config.yaml
vocab_size: 8192
activation: "swiglu"
init_std_up: 0.0198
lr_head: 0.00668
batch_tokens: [32768, 65536, 98304]
seq_len: 1024
Each number is 50 + 12 x the weight over its row's rms, rounded and kept within 0 to 99. Layers, rows and columns count from 0. The size before them is the row's rms in percent of the matrix's.

# layer 6 MLP up, 2048x384, rms 0.0974, rows 1077-1113, columns 0-63
099:28 70 45 46 53 71 50 42 56 44 62 47 28 42 42 40 60 67 48 59 49 46 55 59 29 61 37 58 58 51 52 47 28 52 40 48 48 52 41 49 43 62 58 44 57 49 30 42 64 29 53 27 58 61 52 60 39 56 52 58 65 53 65 34
101:49 54 57 49 49 41 78 55 47 41 40 36 42 35 49 44 59 56 40 44 67 34 43 64 35 48 31 44 39 48 32 46 32 57 51 83 45 73 41 47 58 50 40 45 61 50 75 47 56 60 76 43 61 27 52 74 65 62 73 45 41 43 54 53
115:48 68 28 72 47 70 47 44 48 59 58 37 56 45 62 47 37 67 45 44 57 69 35 49 63 42 67 43 59 55 62 56 53 53 61 63 70 74 48 70 21 47 57 62 28 48 46 68 35 45 66 71 38 53 65 31 62 56 34 41 46 60 45 43
099:55 66 28 58 53 44 42 53 58 64 76 27 50 36 44 46 57 41 50 34 35 35 42 66 58 38 64 52 53 65 38 48 63 51 58 56 45 52 45 47 31 29 42 55 57 35 29 46 35 47 59 72 45 77 64 25 46 63 46 30 47 36 01 75
105:47 55 49 36 53 61 72 58 35 41 55 31 58 55 37 60 54 60 47 46 66 47 46 40 49 41 51 57 45 53 53 47 48 52 49 74 62 47 63 50 36 28 43 60 52 53 38 37 65 55 51 54 40 63 52 62 37 39 44 45 65 53 48 43
100:40 43 59 47 61 49 39 43 45 52 59 32 72 51 40 50 57 50 65 51 69 39 52 40 53 64 65 39 69 13 56 33 52 59 55 52 34 38 51 58 47 67 65 45 35 36 46 40 63 49 21 38 55 37 24 56 53 48 58 67 38 47 40 80
098:44 40 66 50 50 71 39 46 16 63 59 64 52 52 37 62 37 44 61 55 45 29 38 53 36 61 57 74 32 61 67 52 66 58 33 49 60 49 36 72 34 45 69 34 67 73 53 55 59 55 49 67 49 55 57 55 27 49 50 46 43 70 24 47
104:51 55 25 41 57 67 61 63 47 54 49 38 47 60 64 72 53 48 51 43 50 46 54 52 46 33 67 43 40 35 50 44 61 62 57 67 43 31 32 70 49 47 55 39 51 55 37 41 43 18 57 47 28 35 50 53 41 56 64 43 53 60 40 40
105:44 51 58 69 30 40 41 49 42 50 46 70 51 19 40 37 78 55 48 63 36 35 45 57 48 56 72 48 46 30 62 60 64 44 64 73 62 54 29 69 56 08 50 47 59 46 56 57 52 53 48 53 43 41 58 33 57 36 49 48 61 40 45 46
096:58 55 61 45 47 46 20 45 53 59 56 61 52 60 29 77 60 45 29 65 47 67 39 43 40 56 63 47 30 55 45 54 34 56 27 46 53 37 38 42 52 37 46 60 70 57 59 43 51 44 50 51 47 31 60 62 33 60 69 73 45 38 60 61
097:43 62 40 55 39 59 45 43 28 51 31 48 67 55 51 41 75 46 43 34 52 45 44 44 51 45 33 59 43 62 60 47 70 56 69 49 61 44 58 43 42 75 48 63 40 56 57 44 57 59 48 65 55 19 43 40 54 69 43 60 57 47 26 54
091:41 64 64 52 55 39 58 56 41 45 44 35 28 43 47 44 13 70 37 68 78 57 51 42 63 53 56 42 40 41 63 56 43 54 45 53 39 49 58 44 51 22 42 61 63 38 32 58 56 32 29 52 40 64 51 55 48 46 48 65 36 39 53 62
102:43 44 17 33 59 51 35 54 60 55 45 54 71 69 53 60 51 49 58 41 58 38 37 35 26 48 69 52 37 37 49 55 30 58 62 66 56 64 33 58 63 49 50 59 55 41 57 56 62 52 45 56 71 52 37 39 52 62 61 52 61 63 45 55
097:58 58 51 63 60 56 58 45 40 45 47 47 40 54 46 49 78 44 41 43 50 75 34 37 56 52 51 51 35 57 71 46 32 52 33 46 44 45 47 58 47 59 40 36 57 47 42 55 37 97 39 65 59 63 55 40 60 56 62 57 57 70 35 43
103:55 59 14 31 26 61 60 68 17 61 25 87 56 50 62 44 53 21 37 53 45 37 61 64 59 48 50 47 55 57 45 44 62 65 65 52 34 53 56 38 56 55 44 50 42 76 46 42 55 43 37 41 38 44 51 57 64 57 41 58 43 44 59 78
096:59 54 54 42 46 45 33 45 43 51 48 61 57 62 49 49 25 42 70 54 49 39 68 41 61 56 40 54 53 27 33 49 55 35 27 72 42 70 45 44 56 62 44 55 45 50 43 39 62 36 36 61 69 49 43 26 40 47 37 46 40 46 71 38
102:62 50 45 39 48 57 44 53 43 37 44 65 54 45 56 49 49 48 46 33 52 43 57 46 44 59 51 57 69 53 42 40 44 38 74 61 82 43 57 43 64 54 61 68 39 44 57 72 62 57 41 39 42 34 72 64 70 57 58 67 41 36 48 40
094:51 57 55 28 67 43 68 40 54 57 31 60 35 50 41 47 29 52 49 41 53 61 27 52 36 54 46 43 50 54 48 36 56 34 50 45 56 44 23 58 31 43 35 40 49 54 30 29 60 57 63 53 50 55 52 70 38 49 47 11 39 57 51 54
100:55 33 47 52 60 52 62 49 45 53 46 36 24 39 63 46 69 50 50 38 60 36 30 43 20 46 53 48 65 46 43 32 35 54 56 46 33 41 67 59 40 55 64 65 47 77 46 44 53 68 44 25 44 54 65 52 59 74 51 61 60 55 44 47
096:78 74 39 55 50 43 48 58 52 65 34 45 42 58 49 38 33 44 61 49 42 38 55 59 57 73 42 65 56 63 60 40 61 50 47 56 42 43 61 39 35 44 46 42 43 44 62 49 50 42 58 36 58 38 74 70 47 49 39 56 36 49 38 49
098:76 67 58 44 28 66 68 53 37 42 22 48 48 40 71 56 55 37 33 53 50 33 51 36 79 34 34 37 50 61 35 56 40 35 57 57 64 35 58 76 48 61 41 53 59 55 52 38 62 58 60 44 51 48 61 41 48 55 63 57 32 33 54 75
098:71 52 43 35 53 33 75 49 29 56 32 45 48 48 74 49 69 56 40 57 36 50 32 61 52 52 50 15 45 39 47 53 52 61 44 39 49 50 34 60 24 45 26 39 62 41 44 54 66 45 60 45 35 44 68 42 60 40 56 44 56 51 51 82
117:46 53 48 61 39 45 48 59 48 51 69 43 32 52 20 47 37 67 51 48 59 62 58 41 47 61 45 70 26 45 37 54 54 74 39 51 52 49 39 46 42 53 69 64 36 52 46 21 38 48 86 39 60 44 87 51 49 64 38 43 63 30 47 45
096:38 52 56 39 48 53 51 29 68 55 45 43 65 52 25 44 50 44 54 58 46 43 50 58 68 43 47 59 35 47 61 25 27 43 50 41 32 48 36 39 32 64 59 42 65 49 51 40 72 44 31 33 52 51 36 27 40 50 26 44 44 63 53 49
103:51 49 37 22 53 50 54 25 43 58 40 56 49 47 44 33 55 38 40 72 51 63 44 56 63 58 37 58 55 60 56 65 36 35 56 30 68 64 51 57 59 25 39 54 39 70 62 28 47 46 58 43 68 37 43 56 57 48 39 39 40 52 52 33
093:50 40 53 53 48 49 46 44 37 62 40 67 28 60 50 60 34 59 46 47 45 47 65 54 44 71 38 55 58 67 40 40 56 13 61 56 52 51 36 41 43 49 27 77 50 62 42 40 50 43 69 48 38 39 31 38 52 21 68 38 54 49 75 82
098:61 52 43 36 45 38 34 31 40 48 76 48 74 51 45 31 52 45 62 32 54 24 42 86 37 46 56 76 51 27 47 68 46 56 40 55 66 50 62 43 39 48 43 57 68 38 54 57 72 54 44 62 52 60 71 38 55 61 45 38 62 61 42 53
100:61 40 52 61 57 41 36 58 66 58 51 30 57 43 50 65 44 54 53 68 44 47 59 56 64 48 54 68 27 36 60 35 66 42 29 59 59 53 71 52 70 60 60 70 42 53 23 48 48 27 59 55 57 45 57 34 71 54 49 43 62 53 58 43
101:39 54 50 53 58 46 56 50 53 34 63 42 31 42 30 40 34 38 22 51 51 79 45 39 43 35 48 55 57 64 66 51 58 52 57 38 55 41 60 60 55 37 52 51 29 40 54 61 33 24 38 62 62 39 40 42 71 42 60 54 61 49 49 47
098:49 51 56 46 45 55 30 58 38 62 39 38 33 50 37 45 58 53 54 41 67 52 58 57 60 41 46 44 67 46 53 59 31 37 69 49 41 49 59 40 45 33 49 53 31 44 65 45 46 40 47 48 49 81 35 51 49 72 38 43 34 67 63 41
112:65 65 83 58 80 45 44 43 61 38 45 23 41 60 24 17 40 38 44 66 38 35 41 48 53 56 43 51 61 81 58 38 63 51 47 54 21 46 52 61 79 47 54 40 31 46 46 63 59 42 46 40 62 54 43 59 46 36 50 38 48 43 38 49
100:58 47 50 46 37 41 37 46 64 65 54 42 39 48 46 40 47 42 40 34 40 20 44 48 47 57 55 49 64 47 57 57 45 34 48 53 51 51 50 43 25 32 57 68 33 37 66 42 73 48 43 29 63 40 55 59 40 54 56 49 56 45 54 45
098:57 33 56 50 61 43 46 34 47 45 53 50 50 34 49 51 57 58 51 51 62 50 72 61 33 47 37 52 47 57 57 48 20 56 34 45 47 49 62 34 53 40 29 40 47 65 33 55 34 56 34 48 46 41 49 57 63 52 40 56 52 48 43 46
102:52 36 54 32 66 55 59 53 46 51 50 44 47 46 66 32 49 45 57 44 46 61 75 65 52 46 38 57 60 28 57 63 33 41 39 39 46 57 76 48 52 41 51 48 52 58 55 68 41 56 61 30 28 46 55 54 48 67 57 46 57 69 58 56
103:81 43 41 50 51 42 50 55 58 50 30 45 35 71 36 63 52 42 44 58 66 36 40 54 75 37 47 41 46 40 40 57 46 36 57 26 21 54 49 46 43 44 49 61 49 51 72 53 43 22 46 43 34 48 43 80 47 56 45 69 52 45 65 59
102:65 27 47 39 53 46 46 59 59 34 49 43 36 54 65 39 48 38 40 45 60 45 70 48 47 41 56 56 39 45 57 48 59 38 71 54 42 62 58 73 66 44 41 64 11 36 43 35 53 38 52 50 61 56 41 43 44 39 57 56 35 78 59 59
095:38 37 60 53 42 22 34 77 62 51 54 35 52 39 44 49 37 41 38 43 32 64 31 40 37 37 46 60 46 19 56 57 61 32 43 42 69 76 36 58 58 42 47 55 57 54 39 49 49 54 46 54 62 54 35 65 58 48 68 56 26 49 48 38
# layer 6 MLP down (transposed), 2048x384, rms 0.0929, rows 1077-1112, columns 0-63
105:68 56 18 39 55 49 32 54 62 48 50 48 54 45 75 47 49 86 41 48 51 63 43 80 48 66 32 39 60 58 43 65 40 42 35 65 70 56 30 45 52 62 40 57 37 48 53 44 46 55 43 37 45 63 49 52 30 36 46 50 55 35 45 50
098:47 65 42 69 47 53 54 23 47 53 56 55 44 53 39 61 38 39 53 47 53 40 48 55 41 33 35 48 39 58 41 51 32 47 51 41 29 49 72 38 32 43 63 66 41 71 57 70 47 57 66 63 66 38 56 42 58 40 46 56 52 54 67 20
105:66 44 57 56 51 44 50 49 75 65 57 47 70 52 50 59 60 34 71 51 41 31 45 35 37 58 38 43 56 49 46 53 53 52 55 55 69 61 50 44 48 43 56 55 42 56 43 55 49 38 60 56 50 42 41 54 37 68 44 61 51 42 45 48
101:36 56 56 50 41 67 53 31 42 65 55 44 28 40 43 66 55 57 38 35 71 47 58 72 54 39 45 39 27 76 35 46 45 48 41 41 61 52 34 52 49 55 45 43 38 46 51 49 38 39 53 38 62 33 46 63 76 60 62 37 34 50 52 43
100:58 28 59 59 31 47 64 58 42 62 39 65 58 46 60 53 50 41 60 40 40 47 37 70 58 42 44 40 40 46 42 51 52 43 28 66 30 58 46 65 28 79 37 55 79 57 53 49 45 39 23 38 55 42 56 48 63 50 62 56 34 65 36 59
097:48 51 59 56 43 45 66 71 25 57 51 57 56 64 49 90 51 59 35 68 36 37 44 55 39 43 54 34 51 49 30 52 64 70 54 45 63 43 59 51 31 44 37 56 59 34 61 61 45 63 45 50 46 58 46 45 47 50 48 51 47 47 48 44
098:58 60 41 54 67 57 56 39 49 45 46 34 50 71 55 56 56 62 46 47 63 43 58 67 27 34 56 45 36 38 59 23 42 47 39 52 41 61 27 29 56 49 72 27 47 38 52 42 52 37 48 29 61 62 74 49 35 37 45 43 42 64 53 24
105:62 39 43 46 38 70 33 52 53 62 45 40 46 67 67 53 50 53 45 63 32 37 53 23 63 53 58 41 50 42 53 72 66 36 53 43 37 78 41 49 43 52 45 56 74 41 53 34 37 50 56 51 45 32 60 44 36 46 57 55 53 40 52 49
105:29 58 50 44 39 35 60 49 50 47 62 49 62 37 26 53 74 50 21 52 56 45 57 36 50 65 66 25 55 66 49 38 45 59 44 37 65 56 56 49 43 37 50 27 51 52 52 52 54 30 69 56 61 48 42 71 17 16 43 52 54 36 32 45
097:66 48 59 55 45 47 38 55 59 52 53 65 27 31 70 62 52 39 44 43 56 20 42 58 41 29 33 42 62 46 39 65 72 55 38 48 63 42 42 54 44 64 52 41 54 36 58 51 55 55 42 51 39 49 32 46 54 33 43 54 42 64 53 44
094:38 42 55 44 60 46 65 60 47 51 51 40 32 54 32 40 40 24 53 43 56 67 51 50 38 43 39 57 39 44 44 45 51 64 60 65 47 48 56 65 55 62 24 46 62 57 23 65 49 43 45 40 52 52 51 52 67 43 30 38 38 42 59 78
095:56 51 43 55 22 44 68 48 43 70 52 08 41 40 54 38 43 46 52 36 50 60 61 36 49 48 41 43 38 36 48 54 41 47 67 42 33 55 62 42 31 61 39 55 49 38 47 39 45 32 46 41 53 40 69 74 54 32 48 57 43 69 66 75
099:59 65 38 38 60 55 62 70 56 55 36 30 53 59 50 60 58 51 49 47 57 63 33 62 41 54 63 43 42 53 48 39 66 48 46 37 22 65 48 59 35 47 35 67 52 46 54 50 62 27 52 44 67 64 24 39 62 13 57 72 71 67 55 40
099:47 62 54 51 45 57 48 64 77 39 47 55 56 48 50 76 42 58 41 55 36 56 49 29 74 71 25 27 47 54 50 36 43 56 49 67 31 58 40 63 50 51 63 34 55 13 56 55 56 64 65 48 68 43 70 51 55 61 35 35 55 71 54 54
103:58 61 52 54 20 69 29 68 50 45 44 54 44 48 32 56 46 46 41 44 46 58 29 56 63 37 45 39 51 23 54 40 69 54 61 58 39 63 39 42 44 54 42 60 54 26 46 52 44 45 58 29 31 53 47 61 64 47 38 69 64 40 38 64
098:40 75 53 62 45 48 23 47 38 58 66 57 40 41 61 68 47 54 31 61 52 50 70 59 34 46 61 10 56 41 57 39 33 47 46 45 40 56 50 34 59 47 44 34 33 50 69 30 50 40 51 50 57 38 40 52 27 52 56 45 61 39 41 54
104:43 64 58 48 52 48 47 44 37 39 51 41 46 49 33 66 37 54 52 39 44 56 48 75 52 50 73 46 45 58 42 49 48 19 73 67 42 44 35 43 48 57 30 23 59 41 65 46 49 63 58 54 58 45 50 51 64 48 50 41 67 43 62 61
097:50 36 47 59 33 38 37 46 61 37 71 65 53 39 45 52 54 48 50 30 59 46 42 57 51 44 20 55 46 62 39 47 30 66 50 55 53 52 48 61 22 62 42 79 69 39 56 57 54 57 38 50 56 58 74 52 59 34 57 31 40 60 75 28
100:40 52 44 53 61 57 45 84 48 43 52 59 48 60 45 57 45 33 36 39 56 71 24 30 63 55 59 50 39 61 56 59 35 64 45 48 52 68 62 54 64 58 53 34 61 39 58 41 61 43 58 46 80 51 45 52 34 34 42 47 37 69 56 60
099:44 72 34 59 67 51 46 41 38 32 65 72 62 78 58 48 75 49 66 54 54 27 49 63 57 48 76 51 34 30 60 77 29 42 61 77 33 46 56 45 66 42 30 70 59 49 36 52 56 42 64 67 43 54 19 46 38 57 41 58 51 53 52 74
101:39 61 54 44 57 57 58 40 76 57 44 50 28 55 40 49 54 43 53 28 62 43 40 69 43 57 44 57 49 45 43 54 38 49 64 55 59 46 42 47 64 80 46 62 64 72 47 61 47 47 19 65 23 47 56 51 74 48 56 63 48 69 41 60
100:43 47 51 58 63 51 64 53 52 44 57 67 57 47 37 53 43 65 38 81 45 47 52 71 39 48 60 51 38 41 64 37 43 62 34 51 56 69 37 54 38 40 47 36 58 54 66 75 44 34 35 52 48 28 53 33 54 46 71 48 42 61 71 50
108:49 38 59 38 47 57 50 56 39 45 53 45 50 55 72 39 63 49 43 50 27 53 53 53 51 56 60 39 51 38 29 42 88 62 58 54 73 50 55 48 48 39 52 40 49 54 57 50 44 47 62 75 34 32 59 54 52 38 52 46 81 52 59 46
096:55 52 48 46 36 54 80 50 44 66 55 51 70 28 65 44 49 50 55 76 49 53 59 50 55 56 63 41 51 40 34 24 50 46 46 24 75 47 65 39 55 34 39 20 71 51 52 35 64 36 56 51 54 45 61 73 44 53 40 47 48 51 48 14
102:53 46 65 40 33 48 52 56 35 39 42 40 47 66 40 45 50 57 37 52 63 60 50 58 87 35 31 50 51 50 41 46 46 55 56 34 51 63 47 51 62 45 43 36 42 64 52 43 51 41 62 42 23 57 42 32 62 39 57 52 43 21 47 56
094:60 51 65 62 50 24 60 48 55 58 55 46 50 50 63 34 56 41 42 56 36 54 40 36 53 50 48 39 46 28 50 49 61 72 47 45 57 66 47 48 54 52 70 64 43 74 63 72 61 61 42 36 52 56 61 69 44 42 60 47 30 64 49 39
098:71 53 48 54 45 42 57 75 45 51 44 62 54 62 56 35 17 30 83 54 28 49 38 59 34 49 33 33 41 63 51 35 62 56 45 47 32 45 51 49 41 49 41 45 49 25 51 40 56 67 59 63 65 56 40 53 58 45 50 38 52 35 18 32
097:44 39 31 44 28 52 44 44 36 57 46 56 23 58 47 26 50 34 56 35 47 44 79 47 53 50 35 52 50 29 68 35 56 26 44 34 70 47 56 70 58 47 55 71 41 58 52 52 50 52 64 24 58 44 59 69 52 45 52 56 59 48 52 50
099:46 40 55 70 58 77 43 51 59 56 45 50 44 57 67 63 41 51 45 58 51 47 83 55 60 48 76 30 73 51 00 55 25 29 45 77 41 38 66 45 41 53 52 36 42 57 71 53 45 65 55 46 43 51 48 32 55 66 42 54 25 63 41 38
100:40 58 47 67 42 50 06 36 46 40 44 59 65 24 44 67 46 60 60 43 56 54 55 40 42 27 45 63 47 33 55 41 57 59 32 56 34 40 57 69 61 54 54 75 48 49 56 76 36 56 50 26 46 37 35 30 35 40 53 21 60 55 52 52
107:49 47 46 62 58 42 49 48 61 65 41 49 50 72 31 43 46 62 64 60 67 45 51 44 51 51 45 75 49 51 38 30 53 43 46 32 20 30 46 50 61 46 57 67 45 64 61 27 66 47 71 72 61 45 50 34 49 49 56 59 63 18 27 42
102:62 53 47 54 67 40 57 66 59 43 58 48 61 49 48 57 53 63 41 23 53 36 38 29 68 56 41 35 54 56 72 49 54 42 40 57 55 36 58 18 32 48 56 43 60 35 53 50 56 39 26 52 68 64 59 55 59 55 47 49 45 34 53 68
100:41 46 50 48 51 51 60 62 45 46 44 38 57 49 48 39 65 40 64 51 66 55 58 57 49 39 63 54 18 59 49 60 48 29 46 61 66 41 46 42 74 48 66 59 61 49 62 59 46 48 55 40 47 72 35 52 44 52 56 56 56 33 37 55
102:60 61 55 62 48 67 50 77 43 58 54 57 24 22 52 45 43 37 65 53 83 63 42 33 38 39 45 56 54 49 66 59 41 49 59 59 68 42 61 48 35 68 51 54 46 51 61 66 35 66 45 54 58 50 48 42 50 48 56 73 41 54 54 61
100:61 57 37 50 57 59 49 37 43 53 36 62 54 63 55 62 52 43 54 52 56 32 57 64 77 31 30 49 47 56 45 34 36 44 50 56 57 51 55 39 48 38 54 41 39 52 56 35 51 38 37 50 45 57 49 52 52 50 52 56 35 56 51 50
102:68 54 44 53 29 38 65 36 56 50 70 65 57 53 41 39 40 23 50 53 46 57 57 60 63 39 62 60 55 42 45 37 53 41 54 50 36 54 43 50 54 42 40 60 62 48 60 58 56 34 62 40 22 71 49 49 36 51 41 41 28 57 57 44
# layer 6 MLP gate, 2048x384, rms 0.0985, rows 1078-1113, columns 0-63
101:75 42 45 44 32 29 60 47 53 52 52 39 68 71 41 22 49 52 54 24 54 46 22 55 68 42 59 62 40 38 44 58 55 55 44 57 68 63 48 47 43 47 34 62 65 50 70 56 49 62 42 41 58 35 28 41 41 60 62 78 52 50 83 48
112:48 57 40 72 27 59 60 37 33 59 52 33 41 50 60 50 44 52 44 44 53 57 46 56 51 38 67 32 51 56 59 62 47 68 54 39 48 73 69 51 40 60 58 59 29 54 39 45 46 64 35 47 35 45 64 36 45 56 53 60 42 59 58 29
095:48 61 60 53 54 64 62 48 52 55 56 42 54 50 52 61 55 40 48 66 74 61 31 63 50 32 53 43 48 60 49 50 50 41 61 52 37 68 58 52 40 48 30 67 58 31 39 54 27 43 50 45 38 66 55 41 42 57 58 53 46 49 50 36
109:53 52 75 55 39 23 30 34 43 60 44 55 46 48 35 66 50 32 61 59 58 54 39 56 45 63 49 61 39 56 44 73 47 51 27 34 43 43 62 52 51 49 42 48 59 58 47 34 33 48 44 41 39 34 61 50 25 45 89 47 61 43 49 45
101:40 36 67 43 54 49 50 40 27 51 41 52 48 48 47 53 44 43 51 54 39 59 29 49 43 59 44 61 35 23 43 41 25 50 52 54 41 62 51 38 51 33 63 50 57 57 75 43 54 45 30 40 60 38 36 04 47 40 52 58 30 58 61 47
095:48 27 55 50 42 65 56 64 52 61 48 70 56 60 49 47 44 79 30 57 49 50 41 61 46 45 60 50 29 47 61 60 71 55 31 43 59 66 39 71 47 32 52 58 32 60 57 49 47 44 41 51 61 51 70 56 56 47 78 40 38 47 25 60
104:43 37 47 46 59 62 56 58 36 38 60 37 31 63 50 61 48 65 47 61 46 52 54 36 75 43 48 37 40 45 59 34 67 52 47 60 36 45 56 48 43 57 68 31 46 61 48 46 26 46 36 46 23 29 48 23 31 60 31 53 44 65 46 46
104:59 33 44 51 52 48 32 46 49 22 57 58 56 38 45 65 54 55 39 61 35 50 40 39 58 48 45 58 58 37 62 67 48 31 46 38 45 50 34 53 48 56 66 47 51 61 28 41 43 61 58 50 42 52 63 51 42 45 71 38 59 31 58 43
094:26 63 54 39 34 70 67 73 71 39 63 43 48 29 62 29 55 43 43 41 35 63 55 45 60 53 62 71 44 35 32 25 52 33 57 53 49 51 60 56 40 46 55 43 44 69 33 53 58 66 40 57 45 51 48 47 42 35 37 42 61 52 49 49
096:51 64 51 56 42 59 49 57 59 57 35 38 42 59 53 66 56 54 49 39 61 70 35 44 59 33 44 63 51 49 52 36 57 60 82 60 48 57 59 44 34 75 46 69 31 34 52 52 57 54 40 42 35 03 36 40 70 56 25 57 55 41 41 67
090:41 46 41 60 21 65 40 68 60 44 58 70 53 61 50 65 61 38 56 33 33 55 57 48 31 46 53 44 60 64 33 35 56 30 51 64 48 57 59 50 51 56 54 52 18 67 70 53 41 31 27 45 40 32 63 58 64 45 59 46 65 40 43 50
098:74 38 30 52 38 37 37 53 41 62 53 44 66 72 61 43 28 25 58 46 56 57 55 54 51 51 71 57 45 52 59 57 38 40 70 54 36 39 56 54 61 44 46 81 59 38 35 56 62 40 47 40 40 53 57 57 74 42 77 59 63 49 59 59
099:61 50 55 73 64 37 62 49 28 79 39 62 34 55 52 59 54 68 34 64 47 74 49 34 67 70 61 48 50 57 64 60 30 38 40 79 47 49 54 34 43 77 30 47 56 52 69 53 38 81 64 37 54 46 47 37 72 47 51 61 46 71 30 47
101:56 53 42 58 51 54 54 42 65 30 56 70 64 23 51 50 36 72 49 34 33 36 46 50 71 25 39 46 49 52 43 73 38 63 63 72 62 48 50 21 25 37 46 59 57 45 69 32 51 82 38 52 48 38 25 44 54 38 44 67 44 67 39 56
097:57 62 58 49 46 42 66 57 58 50 53 41 45 39 40 23 58 50 55 41 41 58 51 63 70 32 48 63 45 64 56 56 42 65 75 40 64 55 58 84 47 47 81 44 53 55 23 56 53 54 49 63 33 39 45 63 67 42 69 38 54 76 44 55
098:47 61 33 32 40 43 65 37 47 48 58 57 55 56 55 53 59 54 54 57 50 30 65 07 54 73 60 42 41 64 48 53 51 63 39 42 49 61 36 47 57 15 55 67 54 56 44 69 54 43 19 52 65 40 63 32 57 70 33 53 69 38 56 42
094:58 74 51 55 54 48 34 46 64 24 24 52 52 38 27 62 43 65 31 47 34 62 30 68 41 56 42 49 39 56 42 58 57 41 28 36 52 42 48 46 40 63 23 50 76 58 42 54 50 64 50 57 58 34 49 37 35 40 39 43 53 65 61 72
100:28 57 35 63 50 60 42 41 45 65 38 55 38 41 47 60 53 47 53 55 35 49 57 59 38 62 55 33 48 19 43 41 35 56 38 40 29 41 69 60 72 35 55 68 41 72 49 44 35 45 63 28 47 44 48 49 52 56 35 58 57 36 60 42
092:48 56 36 50 48 41 64 55 41 58 47 36 42 55 37 37 34 38 43 70 49 65 58 42 37 52 66 34 59 30 36 50 36 41 59 63 39 50 66 40 62 40 40 54 62 37 40 41 49 53 63 69 33 52 49 62 56 50 51 70 39 37 36 41
096:77 72 47 55 55 41 47 53 38 44 37 41 55 51 37 38 48 48 56 57 51 35 56 37 70 46 52 66 24 36 42 39 36 21 71 54 39 56 48 56 40 49 69 50 58 53 68 51 36 40 48 29 52 63 43 61 61 50 75 51 47 26 68 54
094:69 48 41 50 51 38 51 45 54 65 42 48 48 47 57 70 36 55 47 43 58 35 35 63 45 57 58 24 33 58 55 64 43 60 60 28 73 38 39 34 24 47 41 48 41 61 65 57 60 59 56 46 36 70 54 34 62 35 55 38 41 50 45 54
108:54 51 57 41 54 42 47 49 50 54 35 49 66 61 65 51 46 49 59 21 74 73 49 46 48 64 58 65 50 72 49 43 67 43 57 43 52 81 65 51 67 51 59 33 55 50 54 25 57 48 44 36 37 28 53 54 55 44 72 74 76 82 48 32
096:27 51 38 40 24 55 73 64 44 47 56 53 35 56 57 40 48 33 34 51 47 63 25 28 34 43 53 44 57 32 40 51 77 53 28 67 60 47 51 46 43 43 33 55 51 49 65 56 56 77 42 64 33 51 49 76 53 67 66 58 50 31 38 35
105:45 53 39 51 47 52 61 61 68 57 60 48 62 68 61 55 30 45 46 48 30 73 32 55 23 57 35 49 50 38 48 29 58 70 66 58 54 55 54 26 23 34 42 40 64 37 64 69 56 29 37 56 53 64 57 41 50 73 47 57 55 43 73 75
090:53 47 45 50 33 43 60 49 74 45 76 33 41 46 58 38 47 44 68 56 44 56 32 56 51 53 44 26 50 46 58 67 66 78 38 46 70 54 34 56 45 74 45 39 51 64 68 53 45 50 37 38 57 52 68 47 55 53 42 64 45 57 55 45
098:62 43 60 59 38 49 39 49 54 49 33 52 47 42 68 69 28 52 34 45 34 51 34 62 66 50 47 51 46 69 57 50 64 50 31 62 42 54 30 36 40 53 67 54 32 41 38 39 51 56 57 54 46 33 52 55 65 63 53 57 65 42 41 35
103:39 35 53 59 30 45 61 72 57 49 69 34 62 68 45 60 53 41 37 61 50 43 52 48 52 56 51 46 68 42 50 36 68 56 31 50 51 52 72 58 57 50 36 71 54 60 52 39 50 54 55 43 55 16 58 48 62 52 51 52 64 51 42 02
106:35 36 53 46 44 55 61 65 53 17 47 34 71 38 50 56 38 55 52 41 36 48 39 63 35 61 34 59 69 81 79 31 43 35 31 70 46 51 53 51 43 35 48 47 29 51 38 64 46 56 44 26 25 48 83 70 34 34 67 51 62 54 43 49
101:46 51 46 44 48 38 57 52 46 33 62 36 40 74 42 35 57 24 46 55 48 49 29 60 60 55 66 39 55 52 40 62 51 48 56 59 46 47 31 69 48 64 60 61 41 51 41 27 47 53 42 40 43 31 48 75 55 56 54 63 64 41 63 55
105:60 22 26 53 45 50 55 43 39 52 60 41 81 51 65 58 31 55 63 73 45 56 63 53 69 74 63 54 48 31 53 82 47 68 69 59 41 60 22 46 34 30 55 49 49 48 64 67 60 44 46 54 40 49 50 35 68 69 52 41 34 70 66 41
095:43 69 62 35 45 62 59 70 39 50 37 66 34 40 36 62 42 62 47 58 40 47 32 65 27 55 49 61 45 25 38 50 46 53 47 48 44 34 77 37 58 67 58 59 63 56 48 69 30 74 57 49 61 49 45 47 47 57 54 48 66 62 43 57
096:42 51 45 62 58 50 64 68 58 41 61 48 39 37 46 54 47 49 46 52 51 42 70 78 55 49 46 51 60 57 57 62 31 43 41 31 51 51 40 39 43 30 47 52 70 40 36 46 22 48 32 67 53 39 47 55 39 50 49 40 45 73 43 30
103:44 44 53 47 34 47 38 60 59 23 65 49 39 45 48 55 44 49 50 64 73 58 49 67 65 57 35 47 47 54 54 57 35 49 42 64 49 67 40 49 59 26 55 52 49 76 47 53 72 39 50 54 43 60 51 54 49 38 58 48 47 53 72 40
091:60 51 50 41 39 65 54 32 65 39 59 53 34 47 28 63 61 68 64 57 53 69 44 27 59 55 63 53 48 61 63 59 48 50 62 49 28 34 42 52 28 46 48 62 68 32 41 50 24 48 46 64 59 55 35 55 41 44 32 62 59 37 48 50
105:66 58 51 73 54 58 58 56 29 36 77 63 68 52 52 38 48 32 46 36 50 59 41 61 34 54 26 31 58 63 49 59 61 48 56 54 50 51 66 50 33 62 45 66 27 39 52 49 60 47 52 57 40 67 52 52 52 38 58 62 62 67 46 73
097:52 46 44 64 56 60 47 42 40 53 20 59 51 57 69 47 38 42 57 53 63 34 56 56 46 65 59 24 60 35 35 53 43 64 38 36 50 28 57 41 58 33 51 45 58 55 37 47 53 38 63 56 39 45 50 33 35 64 38 37 85 45 42 53